Weights of a small GPT-style language model, trained from scratch on English Wikipedia.
Architecture: learned and rotary positions, no biases in attention or MLP, tied embeddings.
Each number is 50 + 12 x the weight over its row's rms, rounded and kept within 0 to 99. Layers, rows and columns count from 0. The size before them is the row's rms in percent of the matrix's.

# layer 6 attention output (transposed), 192x192, rms 0.0855, rows 108-127, columns 96-143
127:57 37 50 53 57 45 36 47 41 63 42 77 55 39 35 67 47 35 42 54 51 73 69 26 50 49 49 62 52 55 40 58 56 43 45 60 42 42 46 54 26 47 48 36 49 21 42 54
121:37 40 61 49 64 42 49 36 41 67 47 59 86 41 45 50 65 53 53 49 39 63 67 51 44 63 45 54 63 44 60 53 59 41 47 61 52 39 42 62 30 66 28 51 49 25 45 46
114:31 39 41 36 30 38 47 59 54 32 31 53 39 56 65 60 45 58 60 53 50 60 55 71 52 45 36 60 36 51 33 39 37 59 45 34 51 51 50 54 46 69 53 54 55 70 50 39
140:39 52 52 55 54 40 50 60 66 42 52 50 41 46 62 39 65 44 49 51 34 50 43 42 48 52 55 37 47 52 56 54 60 50 53 41 75 56 45 26 50 83 58 36 48 21 40 39
095:56 55 56 45 69 55 28 48 48 56 56 54 57 62 26 51 45 47 31 56 45 54 55 09 43 35 69 51 59 68 59 69 48 35 46 38 47 52 42 36 44 42 44 29 70 37 58 48
127:68 55 25 41 50 55 38 54 55 26 54 44 08 74 36 50 38 45 45 55 64 50 35 17 34 45 52 62 46 66 45 47 50 36 58 43 42 52 57 42 63 28 66 45 61 51 47 60
112:47 45 32 44 42 49 51 52 61 40 41 60 33 60 42 81 41 38 51 54 58 54 69 59 48 43 47 47 57 62 23 51 38 47 53 43 50 34 51 55 48 48 54 39 66 64 54 48
117:52 64 51 51 40 64 58 49 40 54 36 44 44 64 68 64 49 65 63 52 52 47 51 81 63 40 24 76 52 40 42 45 35 61 53 43 42 58 75 49 79 36 51 48 43 66 55 43
128:41 49 44 38 32 52 21 60 53 36 52 45 52 55 28 53 30 58 48 46 51 48 51 22 16 35 59 53 50 69 46 69 53 34 63 49 53 62 23 51 38 42 60 45 65 64 55 57
125:60 50 40 56 49 59 41 42 39 48 57 53 63 42 23 57 36 57 57 53 68 46 54 34 39 64 59 67 50 57 46 46 44 55 52 71 39 76 38 71 19 40 64 45 51 76 51 59
119:52 28 36 36 50 48 48 52 53 43 54 45 48 53 64 40 45 46 48 57 50 44 47 54 53 45 48 36 51 43 38 40 50 35 36 65 46 22 49 59 53 43 36 78 51 51 58 46
115:56 75 62 66 57 64 50 49 68 40 53 34 63 43 46 33 48 62 50 55 55 41 55 45 40 56 57 67 66 45 59 62 54 48 58 57 75 47 66 44 71 44 50 35 43 52 57 52
131:40 38 38 35 45 50 17 54 49 41 48 52 46 55 64 59 51 48 56 59 38 46 50 30 40 46 56 54 47 58 24 51 52 43 32 51 56 54 35 51 33 71 45 55 58 26 47 53
137:49 43 47 46 49 47 32 49 27 55 29 72 50 52 65 67 55 42 49 56 55 61 64 57 61 44 27 84 50 52 52 52 57 55 53 48 31 64 65 55 54 42 54 30 35 41 47 43
106:53 72 62 53 51 38 18 53 44 38 49 57 57 58 60 80 46 54 45 41 40 60 74 16 41 35 62 71 48 63 38 63 56 59 49 23 45 65 41 35 39 52 55 26 49 22 59 55
098:61 59 71 73 67 48 44 55 44 67 35 48 81 43 42 27 42 54 45 50 48 74 49 28 61 50 34 56 55 46 76 63 54 39 60 59 61 35 68 51 42 49 41 45 46 38 56 56
148:63 50 49 51 53 60 47 51 38 67 60 63 54 50 47 84 41 55 52 45 38 49 44 23 59 32 69 41 36 56 28 52 35 60 18 47 37 72 20 49 29 44 49 58 65 45 53 52
096:54 61 61 55 63 35 43 48 31 43 34 54 40 68 61 43 70 46 45 42 51 54 57 24 54 53 51 58 38 66 72 52 69 62 71 29 47 51 64 41 51 58 47 37 49 45 52 60
130:52 45 47 55 69 53 57 52 62 56 63 37 63 53 46 29 57 53 47 46 47 45 30 38 46 62 80 16 57 48 52 55 42 35 41 65 77 28 51 49 25 68 35 71 57 48 52 75
116:56 69 52 60 48 62 44 56 57 54 52 43 39 56 66 44 39 54 55 53 57 32 44 48 54 37 62 57 50 51 49 58 36 52 57 47 57 46 73 46 63 29 59 37 45 77 62 53
# layer 6 attention value, 192x192, rms 0.0371, rows 109-127, columns 96-143
133:65 49 62 55 38 62 48 27 76 50 44 32 59 60 32 46 54 51 58 51 45 63 43 30 59 40 57 54 13 48 67 51 53 63 42 43 54 70 64 62 71 53 38 24 72 58 45 45
110:68 62 60 46 51 31 36 29 35 59 45 54 54 61 62 37 51 47 49 45 53 44 70 57 48 52 20 39 53 30 54 36 48 45 50 48 45 42 46 66 61 56 66 54 68 64 55 62
147:64 54 45 52 28 58 63 42 74 49 65 58 51 44 62 47 39 30 65 50 48 46 47 62 47 60 67 40 51 48 67 19 53 54 84 35 58 50 55 54 41 28 16 40 53 29 63 44
090:49 52 22 44 38 54 79 67 51 40 56 54 58 30 65 59 30 58 55 45 59 56 39 49 47 51 64 59 36 49 66 59 36 51 59 36 56 60 43 39 62 49 31 44 29 49 47 49
133:44 45 33 51 54 49 57 68 42 46 48 48 43 26 54 67 57 59 55 51 55 46 60 59 51 32 43 62 58 37 59 47 44 46 59 31 39 46 49 38 34 61 55 49 24 68 51 53
109:45 57 48 39 43 37 45 60 42 38 41 58 42 38 52 56 65 62 45 52 51 53 66 53 48 38 48 54 57 28 47 44 37 40 46 35 42 40 52 52 36 71 60 82 63 64 47 66
126:36 53 57 46 50 46 34 54 55 53 41 58 51 52 52 47 46 65 66 41 48 35 55 59 30 54 34 46 82 49 42 64 40 38 49 71 29 51 42 55 42 64 51 66 29 61 50 54
129:54 40 49 52 46 53 46 69 39 59 35 33 57 45 61 56 58 27 51 42 60 57 43 51 56 55 25 65 46 37 44 65 49 41 41 68 62 53 40 54 51 59 69 44 50 54 47 62
136:18 46 48 61 61 43 19 73 52 45 42 36 50 36 43 58 66 44 42 56 49 47 51 49 27 48 36 61 44 34 41 52 47 55 42 44 61 43 44 32 61 51 81 59 54 59 66 46
123:63 55 38 42 50 30 70 24 29 57 52 47 57 61 48 42 63 52 46 62 47 59 49 38 60 36 52 67 27 61 61 50 51 62 40 58 48 59 55 57 41 67 69 35 47 58 29 57
117:36 37 50 52 39 68 46 64 48 52 58 67 52 42 56 51 44 41 65 40 44 40 38 49 41 70 62 62 46 68 35 67 44 58 62 65 64 74 70 52 44 49 47 38 33 60 46 64
138:75 56 51 48 41 50 42 47 59 57 64 46 62 66 68 40 62 37 64 64 51 52 49 52 50 50 38 59 39 34 67 31 47 52 54 50 60 51 49 60 57 59 47 21 55 60 48 63
147:43 70 49 54 49 31 40 39 62 61 43 50 54 53 41 47 50 52 60 54 56 44 53 50 39 25 41 50 49 45 49 25 33 55 53 60 45 43 48 34 31 51 42 74 53 62 58 39
104:62 67 45 66 32 61 44 64 40 73 64 47 62 29 61 57 26 41 53 47 66 31 40 70 51 65 44 48 59 33 53 46 36 34 58 54 36 44 47 46 58 48 23 49 44 69 56 68
095:62 43 51 46 34 32 47 49 69 31 38 64 58 62 32 52 46 53 36 55 57 45 53 54 68 55 55 36 49 56 52 57 45 59 40 60 58 52 58 60 36 48 56 79 77 41 40 05
151:45 60 39 50 49 44 51 52 32 50 44 40 55 34 58 42 48 65 57 55 56 48 48 57 50 64 48 45 72 44 43 58 47 49 41 53 46 26 27 47 67 54 60 47 31 48 39 60
094:39 39 51 49 65 54 43 55 66 31 47 51 51 39 34 57 38 55 27 34 58 59 46 52 51 40 53 32 61 75 61 31 47 40 51 35 47 67 52 60 52 27 25 70 56 34 78 36
133:57 28 54 50 62 63 64 51 52 47 57 46 59 72 41 51 58 64 59 57 38 66 47 42 58 67 71 52 36 64 45 49 61 60 50 49 58 61 58 76 49 63 65 36 39 27 36 45
124:29 44 49 45 52 43 46 76 25 47 50 65 57 40 44 48 47 57 51 47 56 32 43 51 49 67 56 60 74 48 34 55 43 51 61 76 47 54 50 43 16 62 64 79 18 54 44 48
# layer 6 attention query, 192x192, rms 0.0346, rows 128-180, columns 96-143
119:39 54 38 64 45 53 41 41 45 47 25 51 20 74 68 48 27 42 30 70 46 50 56 60 51 50 60 37 42 65 53 50 54 53 52 59 55 57 27 57 49 44 55 24 62 58 50 54
098:45 44 57 56 49 60 56 57 56 38 50 45 36 74 72 57 34 43 33 49 33 57 51 81 49 62 64 15 57 68 66 44 39 38 66 49 45 63 29 65 59 40 52 38 57 47 59 43
108:56 47 55 63 39 46 37 56 52 56 53 62 28 70 51 65 55 25 47 46 48 43 66 42 57 66 66 60 56 65 39 51 59 77 33 58 31 43 61 60 53 50 52 36 49 67 54 55
101:57 62 50 32 64 44 49 41 40 59 50 38 68 30 46 41 58 50 43 54 62 47 51 54 55 46 49 52 53 40 40 35 62 44 37 42 54 37 62 42 63 52 35 59 45 63 51 55
108:30 65 68 54 62 42 49 50 53 58 34 86 56 37 54 35 45 63 53 61 74 61 46 27 37 48 57 72 36 37 57 59 25 55 43 57 80 54 52 45 51 56 35 75 33 51 47 48
111:68 58 35 19 60 55 55 59 27 63 60 35 47 33 45 59 54 44 41 50 40 49 42 26 47 75 42 46 63 55 38 57 51 38 56 50 45 50 55 36 43 49 49 35 58 50 48 49
111:17 66 63 57 55 71 44 43 67 62 39 76 47 52 59 40 44 47 38 53 60 55 39 48 43 49 62 67 61 49 44 63 48 46 42 60 62 46 69 40 52 54 44 51 19 59 49 53
102:66 44 42 40 35 36 49 66 45 49 38 61 63 42 66 47 46 43 66 46 47 54 60 40 43 59 28 55 49 50 39 58 53 46 56 47 54 65 27 43 23 42 66 44 58 68 37 53
100:58 44 47 46 77 50 53 40 44 45 59 46 46 49 48 24 59 29 39 69 91 42 56 60 65 23 35 37 49 49 46 37 63 49 44 57 47 21 66 51 31 65 42 60 50 44 56 45
089:49 48 46 38 75 48 69 48 51 37 59 36 53 42 46 39 44 26 56 62 72 47 46 42 54 56 36 24 52 62 40 70 44 46 47 65 72 32 53 47 32 75 48 55 46 56 46 59
105:39 76 53 42 74 47 56 50 35 33 60 40 56 32 69 48 39 69 50 61 53 49 59 42 56 45 31 63 45 48 51 50 34 56 55 43 45 58 48 29 28 64 48 61 74 79 72 43
104:50 66 46 63 40 47 57 59 67 50 35 54 23 76 52 56 47 40 29 50 39 40 48 63 40 50 60 32 53 56 59 45 38 66 27 62 44 37 48 67 58 50 51 45 56 39 46 56
086:57 43 45 48 29 54 57 52 42 50 45 47 51 43 45 57 44 41 52 54 36 34 47 44 31 52 59 20 50 68 33 54 67 47 58 62 34 46 46 62 65 55 52 54 48 53 57 58
108:42 49 53 34 81 56 64 57 30 60 57 53 50 52 64 60 53 69 44 43 81 52 51 51 53 41 31 49 55 58 26 51 48 38 69 50 63 30 45 54 50 63 50 77 48 68 67 49
102:61 52 70 46 43 36 33 54 58 48 45 55 59 51 51 71 50 50 47 28 62 47 57 51 34 48 46 61 42 57 68 38 41 50 58 52 36 30 44 34 35 58 46 50 50 53 63 40
094:43 49 64 50 27 33 29 50 64 71 48 47 41 42 68 42 51 59 44 43 54 51 69 66 48 48 61 39 38 57 60 40 54 47 63 42 41 55 36 62 50 59 61 36 51 45 54 52
088:58 50 45 48 43 65 20 81 45 48 34 64 43 70 94 66 38 38 46 49 55 47 62 46 39 45 41 49 51 67 41 65 56 35 67 66 42 51 29 73 42 43 60 56 61 76 53 43
089:46 74 35 59 39 65 34 62 71 50 46 65 29 73 69 55 52 30 66 59 46 54 37 40 28 59 40 70 53 55 36 36 51 53 65 52 70 25 50 51 44 42 32 32 54 82 43 30
092:30 45 50 42 46 51 30 62 42 52 51 53 33 35 65 39 27 40 50 70 70 69 51 51 53 65 51 70 51 57 43 52 38 32 43 68 66 34 50 55 34 42 40 47 49 65 44 50
098:51 49 49 47 61 52 61 55 69 76 41 41 67 39 43 58 55 31 41 51 58 53 43 49 74 63 58 47 50 40 47 70 59 26 41 54 63 56 50 44 60 29 58 41 52 38 41 56
104:67 09 62 46 45 36 24 47 30 27 51 49 64 44 43 64 35 59 55 42 49 67 61 59 37 57 46 40 54 54 47 51 56 54 45 64 35 58 40 61 34 49 60 52 72 39 53 43
091:48 39 58 48 81 70 66 60 53 51 54 48 36 57 62 43 67 68 49 75 76 45 26 41 66 44 71 49 65 46 49 37 45 27 47 66 48 41 59 51 47 35 59 40 40 52 48 57
101:33 70 37 45 42 55 53 50 44 56 49 54 37 66 46 51 57 49 37 46 33 41 49 45 61 42 45 49 43 43 36 38 63 51 55 34 38 51 50 46 65 39 40 50 79 85 83 39
091:69 72 44 41 44 66 39 53 47 28 68 52 48 54 47 64 43 36 53 42 36 56 63 29 34 54 40 49 31 57 41 51 39 68 68 45 38 74 70 58 40 40 45 71 66 70 46 45
100:48 46 59 52 43 56 60 63 55 63 70 63 61 48 47 36 55 58 36 65 62 36 40 51 47 43 66 33 44 53 57 54 40 42 54 67 61 43 54 53 63 58 44 62 53 23 53 39
101:41 33 61 60 60 53 44 44 53 44 55 25 54 40 58 49 54 46 55 44 31 56 56 67 53 61 44 59 75 49 41 47 66 70 43 69 62 71 55 59 45 38 48 52 56 55 53 49
096:53 41 63 55 49 28 72 50 29 47 47 43 60 58 48 59 55 53 55 48 32 36 44 51 52 41 30 56 50 45 40 72 41 47 27 29 63 69 49 46 62 33 44 54 39 47 57 52
101:66 62 46 48 42 49 66 52 37 63 55 47 65 51 27 86 51 23 29 23 57 39 66 44 70 33 41 30 38 52 56 56 57 47 56 47 59 57 48 45 43 56 41 55 73 60 75 48
104:29 53 41 34 40 32 56 47 35 50 61 56 42 58 41 46 74 32 34 71 57 44 41 48 51 46 43 27 22 70 63 46 29 47 50 41 62 54 41 39 59 76 51 56 58 54 74 41
103:45 51 31 39 65 58 62 53 51 53 68 53 44 60 50 40 43 40 47 75 59 56 32 49 58 72 67 50 33 51 45 32 38 49 44 42 40 26 57 63 49 34 69 44 75 58 45 32
102:63 39 45 57 48 36 56 43 29 12 62 38 40 50 31 54 43 48 40 60 47 51 32 46 52 51 47 39 35 47 38 52 60 50 33 25 25 60 45 49 45 36 50 55 69 65 55 41
088:34 51 48 51 73 28 42 39 42 46 46 53 30 55 42 52 47 52 59 68 45 56 38 24 40 43 35 60 48 61 47 42 53 70 40 66 61 62 52 45 45 56 41 69 45 65 57 47
109:41 58 45 67 36 57 38 53 51 41 47 31 38 73 46 51 46 52 52 52 25 36 50 54 47 63 49 32 49 53 62 49 49 35 61 58 42 44 42 61 48 38 48 41 61 64 51 27
101:64 56 46 38 58 62 60 36 41 53 53 50 66 34 37 70 49 46 73 36 47 62 31 18 45 50 36 46 47 40 44 72 56 34 52 44 66 54 55 47 40 42 45 63 44 38 39 51
105:39 47 74 76 49 51 54 76 71 48 39 32 43 73 59 44 35 53 35 49 30 49 54 75 44 48 56 24 48 49 52 33 41 48 65 59 48 41 22 71 63 41 57 44 55 54 62 40
092:29 60 57 75 48 56 32 56 53 76 35 57 44 65 54 37 43 43 36 61 45 45 65 44 52 50 59 56 60 40 40 53 47 58 18 56 44 48 57 46 57 36 62 55 59 64 55 59
111:57 58 48 68 46 45 52 54 50 44 31 72 40 59 62 51 51 31 36 46 39 54 58 46 52 47 65 51 19 51 46 62 31 60 34 66 43 58 52 59 47 53 57 54 60 51 53 59
102:42 59 47 49 67 57 71 50 53 41 54 46 58 36 34 47 51 41 44 54 52 42 37 66 75 60 42 46 72 50 53 44 67 55 42 33 48 23 71 46 53 51 33 37 50 56 39 38
097:64 34 58 66 34 47 45 42 54 46 43 53 44 39 56 68 40 34 67 43 36 71 60 57 35 65 57 63 39 47 47 50 56 61 55 58 35 52 42 62 40 47 64 55 52 44 49 53
107:69 51 51 49 77 42 38 62 44 25 33 64 34 50 50 34 50 53 48 68 81 66 42 47 60 42 34 63 58 50 62 39 45 42 28 50 30 40 39 62 31 79 42 50 53 53 57 42
112:30 55 61 36 65 73 47 62 51 70 38 50 57 39 54 49 34 56 41 46 74 54 36 29 49 39 40 72 61 46 70 46 50 35 43 59 50 43 71 58 62 64 18 60 48 41 52 54
104:41 60 42 45 70 65 47 41 50 59 44 54 66 38 41 49 45 34 52 60 70 52 35 34 57 53 42 55 68 54 33 47 68 44 46 45 58 32 58 46 35 44 42 44 44 71 36 59
105:53 69 43 53 55 52 53 42 54 34 61 45 70 56 28 76 46 44 62 35 42 49 58 48 72 72 40 56 39 70 39 52 72 72 58 33 45 63 54 28 48 48 36 47 62 73 61 41
090:58 44 39 56 66 56 71 45 32 41 54 38 46 43 55 36 35 30 44 76 67 43 44 37 48 49 48 41 59 58 40 87 55 39 32 50 52 44 57 28 55 56 60 55 59 47 61 65
110:39 43 30 42 56 50 47 41 48 50 35 36 52 59 51 44 58 34 61 53 66 47 60 62 41 48 34 34 65 52 46 49 60 59 75 44 59 34 50 55 42 61 34 45 46 43 53 54
094:58 45 64 35 38 49 30 68 60 65 48 54 57 45 49 61 41 67 47 26 58 69 48 50 62 52 68 42 55 59 56 41 42 46 52 40 40 76 40 64 56 64 45 57 38 35 36 58
097:74 55 33 57 12 47 67 55 60 49 55 41 53 46 38 68 62 60 52 35 26 43 69 39 59 58 56 52 60 49 32 42 72 54 54 32 36 48 68 43 47 43 56 52 46 63 40 51
091:62 53 36 33 29 63 17 65 54 54 55 68 43 55 40 80 55 33 56 40 43 40 60 42 54 67 42 58 43 60 39 50 49 44 68 48 44 57 53 61 41 56 44 60 73 86 59 33
160:57 41 41 36 70 67 49 41 43 38 54 52 59 39 51 40 60 66 64 56 65 52 36 35 48 57 37 64 46 29 41 64 56 49 46 31 66 51 58 28 46 50 45 54 49 48 40 59
089:51 66 40 64 39 62 55 38 47 41 61 50 56 62 56 26 39 64 43 66 42 34 47 43 45 47 72 47 50 56 50 60 43 59 34 57 55 42 47 58 55 52 70 60 54 20 42 44
101:46 62 52 46 77 67 80 37 53 46 51 43 43 24 67 48 36 50 71 49 64 50 74 45 55 53 41 66 60 48 62 41 53 55 55 46 53 44 60 39 50 66 22 51 24 40 48 59
099:68 42 62 63 54 56 49 64 63 50 54 34 66 45 63 27 37 51 57 71 65 53 40 46 55 68 63 42 57 42 35 60 50 56 39 49 47 49 40 59 50 49 51 36 41 41 36 59
086:64 58 35 39 55 40 47 49 37 34 56 43 62 52 47 61 63 67 45 52 40 40 60 52 58 29 20 39 57 49 68 52 54 72 55 43 42 83 49 48 54 58 56 72 68 52 56 52
# layer 6 attention key, 192x192, rms 0.0355, rows 128-180, columns 96-143
095:69 51 62 35 60 51 70 54 42 57 42 56 50 31 41 79 55 36 40 28 44 46 47 67 42 44 39 34 72 49 43 42 67 59 58 48 30 46 50 39 35 60 51 63 32 33 59 54
086:53 53 66 57 42 61 50 70 43 58 41 63 55 50 45 84 33 62 46 36 53 51 54 55 42 55 51 52 65 55 57 47 40 30 42 51 39 36 54 56 51 64 79 57 26 37 62 43
107:81 35 45 24 55 39 58 24 40 37 52 53 43 39 37 66 68 57 67 45 45 67 48 50 34 50 38 57 56 64 53 56 54 58 47 47 52 44 73 36 38 50 44 58 29 40 40 42
095:54 49 41 52 46 44 44 53 57 43 74 44 43 41 58 17 60 68 61 60 49 54 62 34 43 42 64 60 40 33 42 55 45 61 50 38 74 50 66 36 64 34 37 64 63 49 49 53
097:55 44 37 36 60 58 36 69 53 40 51 52 51 59 60 14 57 57 40 53 41 41 33 58 32 56 39 38 53 35 49 64 75 51 59 52 42 44 38 57 48 40 47 30 65 65 53 79
116:59 45 50 61 38 42 34 31 41 43 49 31 53 52 30 38 65 51 49 68 59 54 70 32 53 41 63 65 41 69 44 36 46 61 33 53 48 60 45 54 64 49 57 66 40 48 57 36
111:52 49 53 51 48 46 65 32 42 59 56 51 50 55 48 37 66 55 30 74 61 50 49 74 50 57 34 44 43 43 49 38 55 63 48 53 49 39 51 52 49 60 57 31 36 52 66 63
108:58 47 34 44 48 27 51 52 62 32 69 55 37 62 37 22 51 46 47 61 28 56 69 39 48 53 46 52 31 31 58 46 45 57 57 50 40 51 70 44 59 51 35 44 67 66 51 50
097:46 41 43 53 65 41 21 62 66 35 61 41 45 50 69 17 56 62 51 54 54 57 60 42 40 50 53 63 39 33 43 52 56 59 50 54 61 53 51 28 52 46 55 54 66 45 57 57
110:49 41 40 60 63 42 20 43 50 39 53 44 56 60 49 12 66 62 51 70 42 50 53 40 44 38 37 55 44 30 37 36 57 65 53 47 60 56 57 56 56 60 50 44 60 58 50 55
102:46 38 41 44 59 53 39 61 40 36 50 35 73 59 59 19 81 54 40 81 55 41 59 32 56 47 57 69 42 54 21 14 55 75 32 47 62 59 41 71 58 37 66 42 44 41 56 51
074:44 47 49 51 43 54 63 48 56 69 53 40 56 52 40 76 38 36 55 31 56 66 65 63 47 50 59 40 42 65 54 65 46 45 42 55 40 46 28 64 57 55 59 54 52 27 51 49
106:56 40 58 56 51 28 50 56 68 45 61 60 47 45 27 38 39 44 59 55 48 55 45 38 55 46 31 60 44 27 74 51 43 50 50 62 77 50 77 31 29 49 48 60 55 46 31 55
082:39 48 56 75 59 56 37 58 59 52 36 55 55 57 64 22 48 54 35 76 64 50 37 44 50 55 55 42 46 39 60 45 64 39 29 58 56 51 58 52 61 56 47 32 37 38 63 40
093:45 51 50 57 30 59 50 30 42 48 53 56 64 42 30 50 57 24 77 27 53 59 64 65 36 78 35 47 37 57 49 66 63 56 26 54 16 52 42 68 59 50 57 65 37 46 51 47
078:48 44 44 59 41 51 47 57 46 71 43 49 43 48 46 69 53 54 48 15 52 50 75 65 51 44 46 45 60 79 49 48 54 51 54 55 14 48 42 65 54 59 38 53 45 56 44 50
218:62 44 31 38 56 47 35 49 43 31 66 47 53 44 51 28 69 59 47 64 46 44 44 27 47 60 52 66 46 30 40 53 56 61 51 42 70 53 69 24 50 39 53 49 51 58 43 71
095:48 44 61 52 54 57 52 54 33 31 78 50 43 37 51 30 54 74 58 67 53 57 51 27 49 61 60 65 56 35 64 46 55 52 61 60 61 60 58 42 49 51 67 41 31 44 32 81
111:49 55 57 57 44 49 43 52 58 28 75 43 52 29 40 30 53 58 49 74 52 53 39 33 40 43 70 55 49 31 43 49 59 55 52 51 47 51 52 45 55 31 64 62 36 39 55 62
090:62 69 67 33 55 50 47 45 46 43 67 46 40 37 33 51 60 26 47 51 51 71 49 54 47 48 52 48 31 33 45 67 62 42 45 57 52 12 40 36 47 38 50 71 72 58 62 46
098:54 45 47 46 74 62 60 55 53 61 55 60 55 39 61 62 41 54 52 46 44 47 35 35 29 40 47 51 39 53 53 62 38 50 46 48 66 71 60 44 46 67 76 53 48 33 40 59
095:42 59 56 50 67 61 48 51 62 40 33 27 53 38 50 43 38 53 23 57 67 78 40 53 73 53 66 54 44 50 61 37 55 75 60 57 62 47 43 65 55 62 46 53 53 59 45 53
098:32 65 64 54 38 42 52 36 43 50 61 77 49 54 22 51 59 41 61 54 45 46 48 26 56 47 58 54 58 54 56 50 46 72 51 77 54 37 62 50 35 67 60 37 54 60 46 52
086:51 59 60 77 24 32 31 54 48 47 52 70 58 49 58 39 42 35 72 67 51 41 57 44 31 56 67 47 69 52 59 42 43 77 50 44 58 59 34 65 38 53 62 39 40 46 71 25
096:53 55 65 38 51 59 32 54 46 49 36 28 63 45 40 64 42 59 67 38 48 57 43 58 37 71 39 26 52 62 39 61 46 74 31 41 59 48 48 51 60 60 47 36 39 57 53 40
097:50 53 45 59 71 42 74 50 42 54 70 56 32 56 62 46 63 53 47 64 45 35 38 34 41 39 44 63 52 49 45 56 41 47 57 38 67 61 39 52 37 50 49 50 53 50 54 60
094:41 43 47 26 63 72 45 37 55 48 54 35 56 65 29 55 63 38 64 41 51 53 61 34 32 58 39 49 54 40 32 61 61 56 56 26 62 38 43 40 40 56 32 26 53 57 44 12
103:49 62 56 42 51 48 52 43 34 47 49 61 44 40 38 53 50 34 57 36 41 50 48 51 22 67 29 27 57 48 54 82 47 36 47 50 46 43 41 35 55 43 50 70 54 54 64 36
103:57 34 73 53 54 65 34 42 53 58 36 58 46 38 25 50 48 68 62 46 47 65 55 61 55 64 36 32 44 52 51 61 52 70 51 61 32 19 60 37 32 60 54 38 36 80 52 48
101:33 56 67 65 50 47 56 57 59 43 45 60 50 43 41 44 51 48 28 67 45 77 28 31 56 54 56 53 39 51 54 53 53 55 44 75 61 39 44 60 52 41 64 59 36 60 49 62
098:58 49 64 47 46 53 53 55 76 58 43 76 62 42 40 70 36 40 57 54 58 52 40 53 42 43 31 42 45 35 54 46 34 59 46 57 69 37 37 58 26 56 67 42 50 55 33 33
085:50 46 56 81 51 57 63 63 77 51 61 62 36 50 41 50 51 39 57 57 55 48 52 58 41 54 46 64 56 53 54 54 61 57 76 63 57 53 35 61 31 36 56 25 46 70 52 55
124:55 54 52 56 58 56 37 64 39 47 27 60 47 67 53 63 44 51 45 44 48 40 57 52 53 47 46 41 72 62 63 56 51 32 42 61 37 38 44 73 40 60 64 46 38 57 59 43
112:29 64 59 67 38 50 44 64 42 47 36 37 34 63 58 27 53 53 38 62 64 31 60 59 55 43 59 49 48 63 38 43 48 51 39 54 51 67 37 70 61 46 61 42 46 49 58 45
097:50 60 61 55 38 41 60 62 54 56 45 74 47 60 49 76 33 45 50 50 60 51 47 54 51 46 53 54 49 73 59 50 24 30 44 66 47 46 48 56 52 67 58 46 42 50 53 50
098:58 37 47 32 55 51 71 55 48 57 63 47 66 39 45 63 63 59 68 49 43 57 36 64 36 47 45 35 54 63 39 51 53 51 58 46 44 25 60 57 46 51 43 57 47 41 58 64
105:48 44 57 44 55 50 58 31 55 60 36 53 48 62 54 94 51 38 44 27 59 64 52 64 37 69 39 29 53 63 55 64 52 46 62 61 33 50 34 57 36 67 50 44 46 58 45 44
089:55 38 38 44 48 40 42 59 39 39 78 61 62 45 41 29 54 53 58 75 45 57 56 43 42 30 36 68 48 25 46 54 46 43 54 25 66 49 61 37 49 56 60 59 56 46 48 46
092:51 57 66 65 54 64 66 46 45 65 37 66 49 49 42 78 43 27 36 42 58 41 52 67 57 56 45 24 60 58 77 49 35 36 43 57 51 50 44 60 45 51 44 42 44 41 46 38
102:35 33 21 32 52 67 25 47 61 50 59 53 54 57 72 28 60 65 57 52 39 37 54 49 43 62 62 75 48 61 53 35 39 52 67 66 46 76 70 48 54 28 38 39 48 65 36 62
115:21 44 64 50 42 73 38 53 34 60 42 34 50 37 40 10 57 46 54 64 73 31 32 62 61 57 56 49 62 44 45 62 69 45 42 58 43 44 43 54 46 46 58 38 42 52 48 39
082:43 51 54 43 32 48 36 44 31 44 59 53 57 46 52 24 56 59 53 67 48 36 42 64 62 53 59 52 47 30 63 52 58 44 57 73 52 38 66 41 35 58 53 60 41 53 47 52
104:59 41 49 66 44 37 52 57 43 39 48 63 39 57 29 47 62 33 58 67 51 61 42 33 55 52 34 52 51 42 66 61 46 54 50 64 63 49 65 58 26 67 79 59 55 62 66 49
133:48 44 51 48 46 35 35 52 47 46 54 43 55 46 35 24 68 53 57 68 46 40 50 43 51 47 38 61 44 32 43 39 54 56 54 46 83 54 57 55 42 59 49 54 55 54 51 61
080:43 40 37 44 49 55 27 52 55 40 56 70 62 63 58 24 60 61 46 62 56 40 54 53 54 44 51 59 53 48 48 52 53 29 56 56 50 47 50 44 49 58 57 42 71 45 50 50
113:53 59 56 51 28 53 61 44 52 61 41 53 46 47 45 74 40 47 54 30 52 54 59 59 51 54 49 36 51 66 54 57 54 43 50 53 17 43 43 56 56 56 49 56 50 47 57 28
101:55 55 57 43 43 34 63 65 39 55 54 59 44 61 39 65 37 35 49 51 29 63 47 36 38 41 41 46 51 58 65 66 27 37 64 54 57 58 55 39 44 55 52 61 55 47 47 30
111:71 44 49 34 45 62 41 45 31 39 72 51 51 41 39 33 56 37 57 62 39 43 49 30 28 52 48 63 62 43 36 64 60 59 44 31 47 40 56 28 40 46 60 46 57 48 50 63
059:38 55 52 57 58 55 37 64 47 53 59 40 50 61 60 20 60 66 51 67 53 55 39 49 79 46 79 44 45 54 32 44 62 47 35 41 48 65 63 57 66 50 52 38 40 63 69 73
080:46 59 58 65 45 41 48 56 62 54 28 42 47 49 71 47 34 57 43 68 56 51 49 49 74 40 57 51 48 32 38 31 36 48 41 52 70 65 35 59 45 47 58 43 39 48 55 72
086:42 49 37 56 58 49 47 65 41 38 37 49 45 65 49 28 66 63 37 68 59 34 55 90 54 42 58 40 49 41 62 47 65 54 58 36 50 77 53 51 71 49 40 41 52 57 41 42
100:44 48 47 43 48 33 54 67 34 38 51 36 49 50 63 42 56 74 44 88 47 47 44 52 66 42 69 55 53 47 35 34 49 34 41 54 74 59 60 46 59 37 52 68 56 38 54 39
085:63 42 30 50 59 54 33 60 60 63 38 44 60 64 70 53 47 37 43 62 57 48 32 42 45 50 51 39 46 45 37 33 56 57 56 49 61 59 50 42 49 46 58 36 52 51 61 19